Weights of a small GPT-style language model, trained from scratch on English Wikipedia.
Training: a variant of Muon for these matrices, 780M tokens.
Each number is 128 + 32 x the weight over the matrix's rms, rounded and kept within 0 to 255. Layers, rows and columns count from 0. Numbers have three digits each.

# q: layer 4 attention query, 640x640, rms 0.0241, rows 263-309, columns 192-255
# k: layer 4 attention key, 640x640, rms 0.0241, rows 263-308, columns 192-255
q263:144149172126121136139130111151132135124124147125134137121100122127149118146133119129128114120124120133135126138113135125124135126104112125110131118133121096128118114152142118109120119133122127
k263:133112120135123113135131128131108130133123133141126129125152123147129133126136134123153121107114123120143129122137115113120125117136124121133118143106137127132124116133117129129139124124135135
q264:111117134115126124130136121134112121146125124172146117120142141147125118127124114159119127116141136138131138154121143124123128148131123126119136137126144134109141122119129123131118123133119123
k264:124124143129117136123123139121140135130120132127113128145124120116132129128140127099151110134122110121126110115131141121149140131137116128127121132145136127125117121133120111119126130126131129
q265:135128131115098121132116124146136122146150130150139120145116130144124121116111127130138134133143137137158126145130129121132125142132165124136143133118146132149124134115118119137106133139148119
k265:129115115116119115136124137133134121133128136124141140116114116113120135154134126117114135114138116096135125122116119123141110119134117124142107138125111141111131126109140133148127120108114135
q266:127098098098138122131132146111137156103120113138138119128126138112133128114147141128111115116141095121145121113118136139095129126126122124127150128171134131134122128129103130097137138140123140
k266:114142134117143128134102121132113110114139109137134122137127143119114120126102128123135119127127137137105125136133116109140122137118138129123134142129117135119135143130137136109130118145114143
q267:128134143147137116138137138127113138127154114133144119115147145142139128122109126136110160134139120139136120122125120126142151139126157125118129130113122122132118126122106141137139139123140127
k267:109116132127126126142147116116125134132131132140138143125130134142132131118136130111116116135122136138104119136141134143134110121146122119141114130126122119143105112144116122076131126133142133
q268:145125154152137121121147121142145114129107120121103140147118112121111130106112117151103132139134138113148124154129123121145128124099151133120124136116110129118133107127118140135128104117154134
k268:124107137142137117152145125135129127106130130107155153143110110119129139122156144118108133142138116140138131110147142109121138156126144114120117131111128115138126121117137129115119117104131099
q269:123125149113131133121141138121150110136139126111150129127129127134127121128118150123102147148135135131116160125126112127136120146134117116123118153117140109118118146137114125130143135140126138
k269:146124138132117121128128136116109154126139133121111135118098124124122129127139146130132126119117128088139147121129120116121113113140120123129121119141124153118125107121139136130115149109127122
q270:121136124124135142139134125130122131111134131149088136138116129120119116139136126133126114140118104115152142112152104094131139130117114120106135113118153122151126137152119122134134116118109132
k270:138132109140126141116123126128127133130134117116124122113130111119146124112117139147135112127116122123137148126133153114117115128151130115125133129123110118122111126114103127118137137111133127
q271:117133132147136126106136094131103121136104153116117124124142119117141118121136138149144141126124110136143128125129128115126105123135131129130128145125147119132115116126145149105129134139130133
k271:137126140114113119127134129104144125135126115121105124154134124130130136131110142125144103130115116122126125142123120114127114139120119144120116127120125136137135151127136121147117122144117147
q272:132126116119114099135128147122105130141118117152131117128145115126140126119121126144130141154124109125115141120106129127127137149156130106134143110114150121112144150140137082091148128114120126
k272:103135113126144131116110109122139125118121120132111104103154139142125130133144135136125121125124130123134133137133115131125136132136139142128135111131121128125136140135109132109141130135124120
q273:150130131131146115135136111133125126133123134129174137119115139123116116125128110097152137146123108136135132129156126120103120116121115102150120135137152121133132126119122134130120126112168120
k273:122134101131122112114137106136128134110133113129110131121130133153106129119142120127125108115116139124121124104111121112130115118131083134144139119131142119127141116130165125102130130134133127
q274:150116119144115115144144129148128097165109124122124178128135133134119112136131125127145123121139109093150123113136130143132119134107121140118094113120132139125133131147130137152142141147145125
k274:127135123136136126135127117122126115146130125127110125121136106126135141137120131132133125132134105114114127137153150137133135131114145131124129139118125128131113121140136122139114134130139127
q275:125131123134135117148129133136138127113141151100122131132113117137103130140130139130152116093116146131135122130144156169117115110123143144118108132130119148111106112138110143131111135132125143
k275:141133164135130123132138128113157119143116137129125143133118128122116126131144133135124142106133135113147126145133114110147118133105147096127133127121136131132137138136120126132143135115150135
q276:123140139160152124114126145130112131136102133142144113119147126125130112127118137141137130115124140146118096115110109117135125158163149110127143136153122139124125133135117094122147131132142117
k276:114137143109120152120121104121135148123133113138128109118130145108121114136119114121135125134142126117142136158110107141149151103149129144117134130111132152130117158123116126108122133133137135
q277:114123121110124125134125140133146123150134126146140125152103118139125147133119115145152143119123097120111151134122131101129147143152126098132132122121128128109134143133141109141126113117121138
k277:131112139150114132127113115113121122115137120126147112111152135135135137132121149112126112146120129125127138128132131134119134104133114148135137128140134121146109123125149124127142129128132098
q278:137100086140121128137136100135134095154142143126104161134117129102140145118139121126144144125131129093113128117104139112118135124130127115137119143132116109105135139130138140160133122139107112
k278:116126116133133121150116140133129135144134127148114123141139127136138120132121138117104111142143159158147136107122122145130126118129136131140111138133140109130127114146127119135145122108133122
q279:138134139148145136125116135123151136134129144117122155120126160130154122138152137145146121122129143125143133142141150120147131110118157129131093141137114110122131080095139147119105140119172160
k279:150129126132124104137144106153152117137124141117117119130115108131132135141123116121124131104131134121112141135141131126112118125127125120124119109130134124124109143131149143118117134114128135
q280:141130129115121127153162124145164129119145134138117147105099131144122139116121127137142127133135131166138138151101144123120132115145086121147112120104114116133122149129112163100107129122134128
k280:151108147121130129099155124132107122154140119117138110106100123118120133115139127111132130131127142130137122126117139102096113116132131170134146115112110132122125104129095130142139151145105146
q281:126137123115151130117098142139132166106153118117086139122127158153119115110113124125133116121106098152116132141143150147139133155151121118115127135133145089097125150150125094110108123106116137
k281:154129128136102138137127127127124117103126146130127130118145143137125153110137139136129120133119104135134101137112137123133115115157145120139130121139125114128134142132109123140130121129124135
q282:132141148135126128108141120117128110114150159114109156133140141123123142128110120122131128113124127161106126133139132133150131111135131103153116137133121152134133116126105104145131125141114105
k282:127148142111114135131132106137118131118134127131142112112128143115131134131133113113145127137116124157115125131153145104136131134129133139110152119144120143133111141139123139114128145138120142
q283:130123112131136138116116136126130112133131114140125092104112118121099136133099143127107123128127081113141151138122096106143130167158112110111129122151158099105107161110138082136112117131108126
k283:101146127115098154109120112117141123120112114150120124123156141134138128114123136127115122106113148122117118131137115130123148103157145130129134119164139134153137116136115125106109127141129113
q284:117148141143168106132132134135126130148129143099119155167122139129134134116146109161140123112139126144117130142140150120140120108139130143167100122134125120139131098138089153147134123118143128
k284:126133116123136145141155134121145136124120122130102135125118125129141120096137140107129147120115122123130142131135136136131134152127135151138112154128113101126128172120111145148142141142145141
q285:138113102131128122088137108108114153129108128146121144132160119115103144145115122116124103112112121133128154110131141136130136120125090113141150138125128148148157135120100130117121111122144127
k285:107123120105090131167135104138124132141143108133143128126157130143147135130130095153117131144116124141125139127116114121131147114164130141116122110116111139121110124121139144106134135132143122
q286:129144093129142142180093139140122109113106113121134132123127136135160125149119130138127157161143135117153156120126114117107138105092138141130129139141140104138121081117189167095157142146131117
k286:134142132144114093132143099116149116149137126109138132107117165105126128120117108127142142126141121138099132131155151144122151126132135131147110153142157117124146143142102129176116131098124138
q287:124141153113120102119138118114116124141102120148135157141115131148141154117126131144115137113168174120142116139119120101139108101105131122143107127115142154144139105087159141084128152146141119
k287:120112116125146115150136117107155113149100122126118099129131134099125143103125124136138137123112137150134132144161122146116133115106114120131138134152109126126133120132079135124137144134133121
q288:123101165107122118169104129138131140124132139172098137126115105151139118144117136099162145104100139102102138128138114104142128153156158116086159135107155119095132150068136091150120153143120140
k288:138111107132117104121132129154109105114115123133140141112153131137102151114129128115143125149113133120145147135147139094112137128121106117129134112097103122140158096153155097117109108135127138
q289:162122150109128129140129131136142132134116102128131114160137148142151101128116117146099105131120126100115113137128113141103136128113165121127129124172108098140122115098184182160143128120150152
k289:133135116130135122142140127142153141121139137122129125128103116112128103124115127133120154108123147135142152147155125136135137140106122126109120141134152149107132150133140110140110125131122138
q290:138087136128140102142117124126145134148121116152155109121128132120150117120108161155132144144099111166138094149101136118136134132111152138093158167137146099128123113133126115090136160135112135
k290:117111102137128135137126133146130151152143125135135113127141098103125145130144115146132138133135148154123103112173106115125137127123158147137150127108136113112117087107124135121135125088134130
q291:116165100158124117127139124142120099146144143135135146109137135126123135145118160131118171138147121145158163152132110096137136163110089111134130124125087120137178143120094116096118117140140137
k291:129122112145125117072135133152105121114119159131122119156097125128129117129120131120145157153135122136150111149095088094136136201147172115104141133117096122136122087123139142130171128155119119
q292:116115145119101125151103145133126112154126140145141104136121109162133113147113154125108159132133138104176140133113166118136130120118140126086105131073092141165125102134164121100132161135135126
k292:116128113127126132095127128169128136139116118135145083118119130125104119121128143128135104165121156125107140134116116152091113100089098099093142133153140145126123115132152160149136108151122134
q293:104165135159161124127155153143180122135121135105114213176149152111126148105233088138112145170154106169113127105163173129075114103108140139193132118141125136166155039105104158111112151132185124
k293:130154139145152120176143115110156116129142164124130144140099141127157124126144138110139122125102169155089101118148139118127141097115113149140116134118112145117126121125122132141138134119130146
q294:141109101120113130152164153077078153082138113137146129114109138170082133130089143115125107120106103107120118107107173140128157147188110134131120102132152118086125173104048098148143158114146131
k294:135141148148137139130122132143147120131127165161116120106137092131197129148138138114134170142139090126098111124119126109112134074099139113077122166105110142116091105122145112087123116142107107
q295:137147119172111131149142126093111174126160069114135152116103133112063129120116100129109080140132159113112127111121116169149133212188130156158101072079198117089113191182075131206105132151170143
k295:149130098130136114131120133089124124093123118112110131141112163180106109130105090124137134101100176122122124131108126124124120160163114147157111130121142124140128140140115110138134144147119139
q296:143100125141149063090160144177121127187117159158122123112132168092138163117016127150110155142112147116139143129172092091162176144075119147151154134113156154103158132120169116134104140134094148
k296:108067120134108149148122159165099089134176139152158152123115100158077157097107125110128139099137149113157159161166143065093140077160105188096184108070170166080157113098158057145136153084126111
q297:183114082079126155106144101094178124097200090059151112160139137143116118108168160141104061087095084135112122088114147170147172190170108125152028122163152120136064131152077144147128136164187073
k297:144105148094132139178110118152130192136160169094126132142140106101111136106135116125108096134135123132119152127132128074139142137157106138071129119135143142127095154153132122130099126119125124
q298:123120118138160162167138187144118085094094182085139173175138138173121162205153118129116091122156124095136052073125105112079148126100119121166078091144119087204132142135164138090188108151169183
k298:165110163110175095053147142097145025089106109107113122099100140199103155208020162094113197139061121066148113176066124148111117191103064065066132145135103130158131158171157194122124167149125183
q299:094067159114132063085094103175111132179080134114142096189163149045155135110129133115142093140153141179114150079101173117108116129071170218186192132068168169134054109107133063064129134120088100
k299:101143154051136154255080116171105044156099116086108171164152091101156114124115170107122104091170114114072106095098198068105162091073125157120089167142104146150116153082129103133118121131098127
q300:127116120081161124160123157104104189112141077120134139125119137129195100122137126063134102121154089124148121075116108186138105106103140112148012139141213154079159157171140099188104157137119118
k300:157062122128176130200085160171140158041245110136133094128138181096202136109096153125071141111145116126199082032174255230107095040108180046177033142131224129050131255098165025160077110103161109
q301:103159152173060061116146102089172067106065096184130124167120104138178163116080127137208168069132156123070076255078080164137091210136115146066148170099077161179110006165070131151159103135101147
k301:023120128122140147063103139193117169107180058186153109116105059118178142139082133161190109112123189117084080122147082084152154241173203083023152121090146136110161009162124152154121156100165107
q302:147146096189106089187099162139166092095088093145130071168131133112166097188077164177135137152159114101095099086118126094110061135099137106131104100084139163191160159084106076088171111099195148
k302:157114155124113133255085114196134159057097053053126119111094142075055120207076187086085148192135125127133123000159113038054130115189070113211101116152188128109174165113088143185196122155170197
q303:160086184134148170056143164197112094197139131136104198200114133193134096106149117186125120121156112177084166134033109176102121124082097127101080109086110141091045080087096107101144104152137095
k303:136090123110147080078030168205083087199166038087121118159117110183060121113154098152151141100177143165080182113043110132073131078124112133076095101134223107104127050156112166103143156153111112
q304:175085108143142084182114184150193132209143100130145147192132067180079163112122122153116118121082147075083215141051146134137102075125093218163136139074185180177142061106124090147147056057157108
k304:205121121204108128202162114151056255232136107060121177092131113128179145116105125194142003190084071134056171200156048160136000084209127177174052083138160166124212072169128112138167138101115118
q305:229155146189177125126123179220080125059159100100140098174135190168122097124187146112149147119115077163098099136094155121135173158143135163102100186184088115128107115070157193109120144180088138
k305:255196181214110138255240154146173011094201050203145137129085156200077180178243099107106221116107109143054192063116176136150121210232083146144239054135125149114129060118065196126060148149169154
q306:113203109096139138163115126001074058102135038139134041137153197124162092115062139158108141153100125155138098189097089101106218144073132107160173148125147078108137157108120074170113185066141140
k306:107118157112199157174140118073155182205162119062110133179153082136248140186137143107109083131089078122111096137164141160157217244036128074105030121111138129163111183164102241193173127105117119
q307:082105129184164217128132168145147058148121205148102161086111158112082166134113156081081124154160123106163107157053132090099114130156156098113196137146121125167183173127124021092141120163076109
k307:155095136164120110170192093142149069000121111210096119123096146104139143087125158135092226098153103110171092163000178205092114127130165136193027142117122117124177093169135126170067177167136161
q308:150183112159100108046108185045176040189098144114116129121116166180073082103169152117157134151093176145122110145110177020185146137033160199190067141193116088144103121073139166144059119190165165
k308:179120096072085131072212222062195000205101112121152127167136116134116179000157168117050224138074192121139133234037129115199131000051144139224055132137090052116139106125148135140034093139092180
q309:088153156222106156080164120139106032200106152111140067037166112183253129155053172156127184148212130108104123050086138175130115158176111076075175147068145180147158181095150098164123175095168062